From a checkpoint of a small transformer trained on Wikipedia: a variant of Adam for these matrices.
Each number is 128 + 24 x the weight over the matrix's rms, rounded and kept within 0 to 255. Layers, rows and columns count from 0. Numbers have three digits each.

# o: layer 5 attention output (transposed), 96x96, rms 0.0865, rows 93-95, columns 0-95
# v: layer 5 attention value, 96x96, rms 0.0857, rows 94-95, columns 0-95
# up: layer 5 MLP up, 384x96, rms 0.0933, rows 0-29, columns 0-95
# down: layer 5 MLP down (transposed), 384x96, rms 0.0952, rows 0-28, columns 0-95
o93:119125079117118140125153102126110111137129122146113129131139089082100122109125120156188156174153158159156137101120168150107159153101152163118155134107163175122123121132110140113092130117116106130090143120150132124161114104102158113146111134175125126155113137125083114118137139087138084092
v94:105132124150132088137105128109140148139131133126122137117124116162134119114126148150096096130120131150121142152135127158129130146117124110131100115098142131105148132131150134138100147139101120144139111114124117158121135155169129154127128118134112136142121128144117107165098146160155138119
o94:141133099160146141151145119126114104149154117124126123136130102151139136155109134146157120105114164115118134084122137080141161118111147138152149123114117136132114149169120129122162133120136133092159170134117124065105111141137110118075121138106125128109147146143115105113137100087145137102
v95:090157127127148113155139121144125151131140146133140126127157106112109150130131120100123129106127138102138172122131122151141122120127113117125186113130113147135110127116135166103126138132111134095162161120115140122104113128102150115115115124110132133140122125127130123127113091116119121117
o95:147124136159165109148125132139152089090143117105112160082126110140118133124128142144131104131137162098144123135161105175163116093149166138115131123138137125136140135109114112122147138110142151100104059129133086129157070118125136107112125159165135113138110150119088144117170133130149113123
up0:141129092120108135148117107078161155122142110123140126120166111156179175156111102089113198097140136108086173115132136119140127151146135118159105154128082144119188125092103163122152113095097131167111107163102144137131108153066158106107149096136087112120157115111133149145083121161138118136
down0:135140119141122131152192122102129075142138129137194125165110156142093142157123129121145102129126079114151124109143166122101139084148069128174133092163108109106141171113101134123154128171134141134140169157189147113114100112135146148118144077092118105121106128125110100110136100096115101102
up1:135129132132085145122150097142140151120130097095109152150122117123111120131132142087087159117074125111154136143116152102132112085095123111099179133134139135155106099119118116120143165166138112165110144150136146118108162148143121151117162121165172100136129099163147108125100129135102137140
down1:133120135143165119118096166127098128130110137135104118100147066140138112121127095170123144100151148119126120103161137102085124155139160118135162145110097133134157106138092117113122106160141119133118110124110123152150126133154109099135148151118150153149103117122127122169075133147158115143
up2:113103102151163148147181122129132147118160125087094163144167131082095150123121109074120132128132123127111122112130107121147144184162148090109113166154126107104112142123187175106116141143132132112078144128132116118121121123110094143113138153146108095109120123132133159108113195100107104144
down2:142130109128122106112100114135143152087100092150160115085082077134173138106144145137137117141137153170128076122159145121158147142122085150145113118169118096140104130108140178097122107143092157123136117154071116141170074127144132140163156131119132124137105137119181142117140139107146095131
up3:110094158167094143109141095100115178119146121114110109183117126140132146110123093109141124148153151128155162130131132129137118141098098079186115110169141079143130092118137133092135119161129130089110111139138145139156113130156146133114133132133106114144123138131123112098135129142141148093
down3:144140080090146118151100144121120093064111151145138107120143146123127154170147167125111129121104096141078123149130109115096173070134132186113133150093136158148149170129102137148117099113086114143173144132135084158126136141131119133135112151158134144081122113134137112182121145116116079160
up4:152120127116157147127109122093134110148138154157143123117121116162131150111121114091141150152130125149097148131130152096126123137146137139140144168109124107111150145113182138137120123161090121109154140084123124147130128095133117099147122133098123088128122133140142116101114121120098128097
down4:132154133147105085127126146145116117172124126117132119114126131122117135143112143118119144138151123117131139144119113086053156121107138130134137117140161112109104098151101122114153131129117132149145151108155133122111122153100136156160109138166133134127125101158140105117122127109146121134
up5:120131120170136070133079126107125135087149139072103103165105095106119115109091130112118139164127118124114191108119133082154143118115153130177166101150204136160109171149138133124134135122133176080134099106112131129154133135100107141098095178176086141110157114083134092174072160199106149067
down5:087125170128196127097149162176078100100155181128100145139092148129083079129093118138108125161127102158125130162140126146201069160104128094147107095107103093174109115083088115161081133102162112181089161157134137117100153137131162173155131124176152126149098132079107155108151152061134172144
up6:182090130163148159119129132122128140121116162130159098147114117152161149108109130141112148105138102104126107150151153113156138111133105154168112125082131103125098135136064152133160103106126145139133154127097086172105135119098100153091120145128172126151129114152098116127150152120084129137
down6:091127137107123136127097119153117115119136137154166152158161085094130119124134099089115099148105110080107145125097084145101167156127164149153173156155131094129095123069111175181129143128117105132086120148125110109118160126109138157129129112124116110158114138147095149157130151121161132160
up7:094154127156156102110108138142152134142190140117140153130158106171124154085112099115103154130116148136122141093092138095144160152095070117135139130178128085113125116117120119107141098133122148133111101113067094137129121133152109139112108147135068149108194140119160119165094144180112105112
down7:107078132111134149148127136125147092122099120139128119150175116162131100125111133143142147113129154161101166135161145156153156106105149156116170172116088074126137143149091092169114120143135150110127093137150133097105172100138099061144107127127096165131136131090156117144117120160137140118
up8:155109097114118144145102102113123110089147117130151158180133149139106118103107140153140152136125085137105145099134094115121155102093124100162133110164134109158116087152151148129131107164135150099148118094125106151159123105129114168068180144208078112121099162108146137146149142135166084122
down8:137143119116084122113167099174109096179129126135150133182153153103119106173161148107147138154104101098133086134155132113097090162200147127097127178089170119118144120175069128175133091170144104188134164080112144111117131080098148163080140075106116115122155157086128089142107101110109089141
up9:105106130110133069138170125078151107096149114107149158146166142154110143173138138133162128122155097141070157088141132143134137139104136074118175140150057143121137116147124160120184115148100137095110102115099113115151167148127143162123127153119148157113144138139129111070141122118125123082
down9:133158124131109084099135149126151105079130132159129136149160139126102124130132140116112169150095151110105064121087112165160104163118148109115139057121149142156127163165118112121170106119159112094123161132131144121138135072148119108123078144124147169189099112182101092090130122102148130170
up10:117133115114142146153131120136145137130120145122121094117130094108079130130099131161130116108136136160103121140124169152112170116142133122165157183133149132146154114127136165107107114132144115120142075120127092166129107117087152116127167122158146143106131144124132093131127119123146083151
down10:143097117138131113146148126148113106129104126100138133155155129136127139179119126144151105118127125105144119118130153132105144127113179097104135112153116193136097112121109148110141123126163104150091128146140136125102141181138148158112086118111107111154150130123076118117151122116097140120
up11:151151087097133092182119133131113093135149116079124161124118136142150105140122159094125202114150120157123117138106157100167151116097137110147138128119099114152133092096163172112124182118123125126087145121134152106096119180101105133125147135181132096130125106127139091167135144096116130126
down11:113140110145106129130150127123101122165135114151166180153110127117138119098138119100119148099135131160147101114082136089091144098133108139119098161127129116132162113156121145151113133126064100168129150153155150126145165111133095125097103196131152129134077143122124137135076194126114131079
up12:149157147154135137122133123123147112129118116111116122122119112157142147124105096119127155140123127132133123088081108107119138153146146139102094161127176153127183148136105117118096128138115160118120073114100110129127121122112096137142127126148108121154133142135141126128168113146152121138
down12:144115157124130145116102164129139091157118128127092151140148103124107117133153123113128095128129100095123122122124172153088159141122143111116159127108124131146121157126143122113125136135142102171100101088133132165110140122106135128127127144128166134129164134153115173088107139116116126128
up13:157111078136108156113110126090117122130109143129100151098147166189132172155084088113131135103122130099182116165103116161138122138124106149120148153137160132124164125138074106080166138124137131134114098130135153186147123094115120133121171120135134106165110149116156112104102131132086129142
down13:115116118128123123093169120093127094172118143146123172154084168115121121174123079138146130099162125097106100136095186164166116149128127143095112154101175136139104132086126106125167138105131134108135128134172130098143129106159106114188123111124137131119120124147126139111152088141145119115
up14:121103156162128136126093083080122119109126118114157093151139131107127129155090162126166172135121103126081129126134134120140143080111106114161156151128118150126093080107116118104132088141106139123132110151110119163161115137126085139126130110188145136139136152166126112115126112146157123151
down14:134089108108154101125148127137100125112100168109187099130097144115097122136129105108122140181144169127133081126124106129134120113162163108150138169140119138149161120103121128137106162156145104110111099142141124126074129091103142154177142134106191170120122090168120093102147119146114125126
up15:130152108116124155110158120127118177101139085105042132147196131111138129149141127103107103159075124128133160089128146119149188158120125093135114135130150137129167150087137114094106120114114127096139122122131125132146138091121149146120106102133181161133141142093124141176087139122123117099
down15:095113164132174150132164116119147112139106096143157109125133071123120158147140124117116127082114080094127138130117103150168142116099134173149119108141158108176113160132179123156129159091159105109128147174088147142133125119110131153083112141145116167134097123120143105132138133102101086095
up16:137113102122117128143130117098118146085105095130127169170167152111165143109119109123152104111130134151130137142129104142117134157133115136108102123145182116154122112155123120130156140107094124144124119141085134134111151116148153174090207125155079154161111086109131150102118136150094128121
down16:140126110144105136111137121122120166128128106162117139130162129140117117104159128120163108166128164145093124138088151129072154121144091150104111132083132119141144162176112140129102116129127141104175094153120129131116144140129135141118119094127142111157106139102105139118116112139120126108
up17:100115143171086126163107107108145122116113121139118119122116107132106140106101072164115154124147118135128163130090105127144133133168140143137088116153093112091171138096113163128134205125138139164138134135130135112122109114126159130095110144130064128170168125134114131124091115151149160114
down17:119155120135134096126145149106133139153116124106130106134111141121149144137134167129091116141114129164105129063166149125086111155124158130135115084119142102088151116114115075134118148179132138068130136159162158164140075115133127119118109122089160118123086101168155152128123104127146179147
up18:148133089130093141172112109123128145147163157122150190131114126173139141092112117167131113099137148099091125121170116130139132137112093110131113114105116118134106113110110132132118118118125131115156143124137085156133150114123098135076136158124074145177101156098155105150086128143092127122
down18:153141114122131109104138121110122100154120128141157141148164113118124129146140168119116124104148127139138078148195103140117114119122171116128112140149138128115139107156138078067166164132131114149161116154082157069134149125142104122121128132138098091153135143113147108116159074120155102089
up19:159100134128135146161127112169119108097158106132149125167157137149093135111096119120101144100106085121157129093119141164119123104101128090135155143155129158139123099134141134127109148100144116114177112099154070151141158131131146142120157168152148106130117134128102133141115122107111127088
down19:132141141129093131124125133133119099118140149129141136121131109126108158140136156082125091127082140108126109130143168120102113185161117137105146142103146106146133142104113170119091110111118140143118164138117109069154128119096087140118205132113108129129155122109117152161132121145111149169
up20:151141110094109129191168142135118118117170154121083157169130145120137130135109092114154107151144139167161188128048128119120157138106098123142133109130152124139081113107116129054158086135067139129153117145116129176110174134130145112126150138110113162101152106166104119124122144144099157103
down20:122142148138150065139140150133109123107144098102151138135128151129114091170136138154123104086101190146121135105126113161123109151154116139128115089075136133070095116090100096132097095159122129130164145106148138173166159145141100162155105132146168099111125154119118142140186093117086150139
up21:120155156138120130178158110146137145098155124072085158148159164118155142177123137080098152100171095136150151120134116119126111110138109132135126085129086139108130142119152094137089122097120155087157144132074141102133108133111130115126151137132125100128154103136141135148137157131118144138
down21:123147133150102134117118160142139151145140139125109142114108090117149120113179147132138147104128142119111137099158133161106153120115140128140151158141060110124128112131112105149134120101169112165152114150119116127112050127126136107136085113127124129111119134115120126144119142110160172116
up22:149108096156108119143091110086120164095145174130151166115146134134094096132123127124118193165157084160100127127128121147139128129099134113143139126134099074110147158098164168135171153130103115113125107133166116144117142139107105122141139130094111112173157136119132083139107149140113142123
down22:143095165130149093112157116097160086145149099096169136110144131085124139174161121129137127128149097153149115100129143140075134119121153151088130117082106150085129126142121114148133129138084129180136126102115094118108131111142112127117151133170107115150182131118136136116138128109115206130
up23:099165082138138100160131147115141110119116108142125134127119140128158143112129097131146105152131139142136128161146125104128138132138092063131115126143165119103151118122112100122133113128145152120141141097122158167134098119125174161090159210120096152125115131136145115161087137139135078106
down23:134095133107115107133138131126123120150148139180144134117094123149131132131113116162109115124110169147164107166159131163125098162116114104120096081110158135136133179116135117119123165078127167110064132099105126126134142162124113140110140136128092142055148161145136159131091147131110133134
up24:151132129105131129094152134128126140099114091154102130133131135149181135166097074106163129109108120141113123118093121172127144144143133144141111121162121102111080126117137162106167147127114151136143140110145089142106129139077122154124163155118088157136151140123186132084137146125128141085
down24:161120163122158110126131138143145144119102123135137100131118097125123112124142125110160120118099109094162174098188141132127148117075085118147128172137137063142128125133101105120123133107167142103106126087105150153136131154136123101109122130117182104136140154148173131152123097098122148129
up25:170131144105089126163124100125137092127115114098146114146112173146125115113111120110111127125131127130135151086084155106153166130137130111173136089164149117087119081127142121123164148155151156117117127100088151142126133111084178121157125167096140128152172103128093134130105188119098114090
down25:118115078144147143136106156149141115201154151119161172112126153122104105140131083124083148129150086147125108159132137129179096062113108155124142112076128103082122127145140123132142161116109177124128106132150157126127126114123122130178140116151120132160099117157122120070093143098117186126
up26:173131111136150157135145110097127103126128154123091095137169132132122170115092145171120178136156123091136138128094130149150101162104129120152164131138140129112067141166101151143122124152126117087152140090101150169112125084159126160119142123111103074101120123131082092116163167107104126138
down26:081125078118220126097141134115174123150108111135168162111135150133101130170103136135173112125136152164135133165111143094158120097149174068093136127154130138120135152122147132150132145114116112073168131081111162125108124106135138096100131122107117117144119124121121100101117103114128129150
up27:135141108175176125154119122112132147122121107081139143121152138143155115103114119130095122142159137104138155115108144092134140167106139150098126128143130138144096146131087065141131168158092111129111135139129162158137137123169121135122135115132080113150141071126123102171139097125147119112
down27:128117139129153153105145155128128114141131092121174084131119115139105130100126103105117124138141144144133147124151118167112140099125113143091142121116115091079114141084144145132150149103162148134115128104137138162116163103128200163114139146136143120157122099124125088100150126120129111131
up28:103109134105128147155185127156189136115167083125091183139142109107132140158124172095149161174182097107151110168156121131129133110145101103115124152176144112144132122082135087129129138166095158143129125127056100145141149142138110171091155107118143125134164079107116056068141120088124110087
down28:150158094111113132116172119094085101161152124129177138114143123148161129129113134117144149142127108085109077106111107134037106155184135150120070166174123176108111125127131122091092127146145127136119175180127138117167105102105120176164070140145143128177118097154173124103139108101095126105
up29:159084157133166098106145091163131133105163093159103103125118142171176127134098098109140127134117081088114118165110164100156162080138127094113123147107138143131105122158117150127160105125136143144137093124137089141157150136126151114142137125144108129138166129176148132124129131128106111054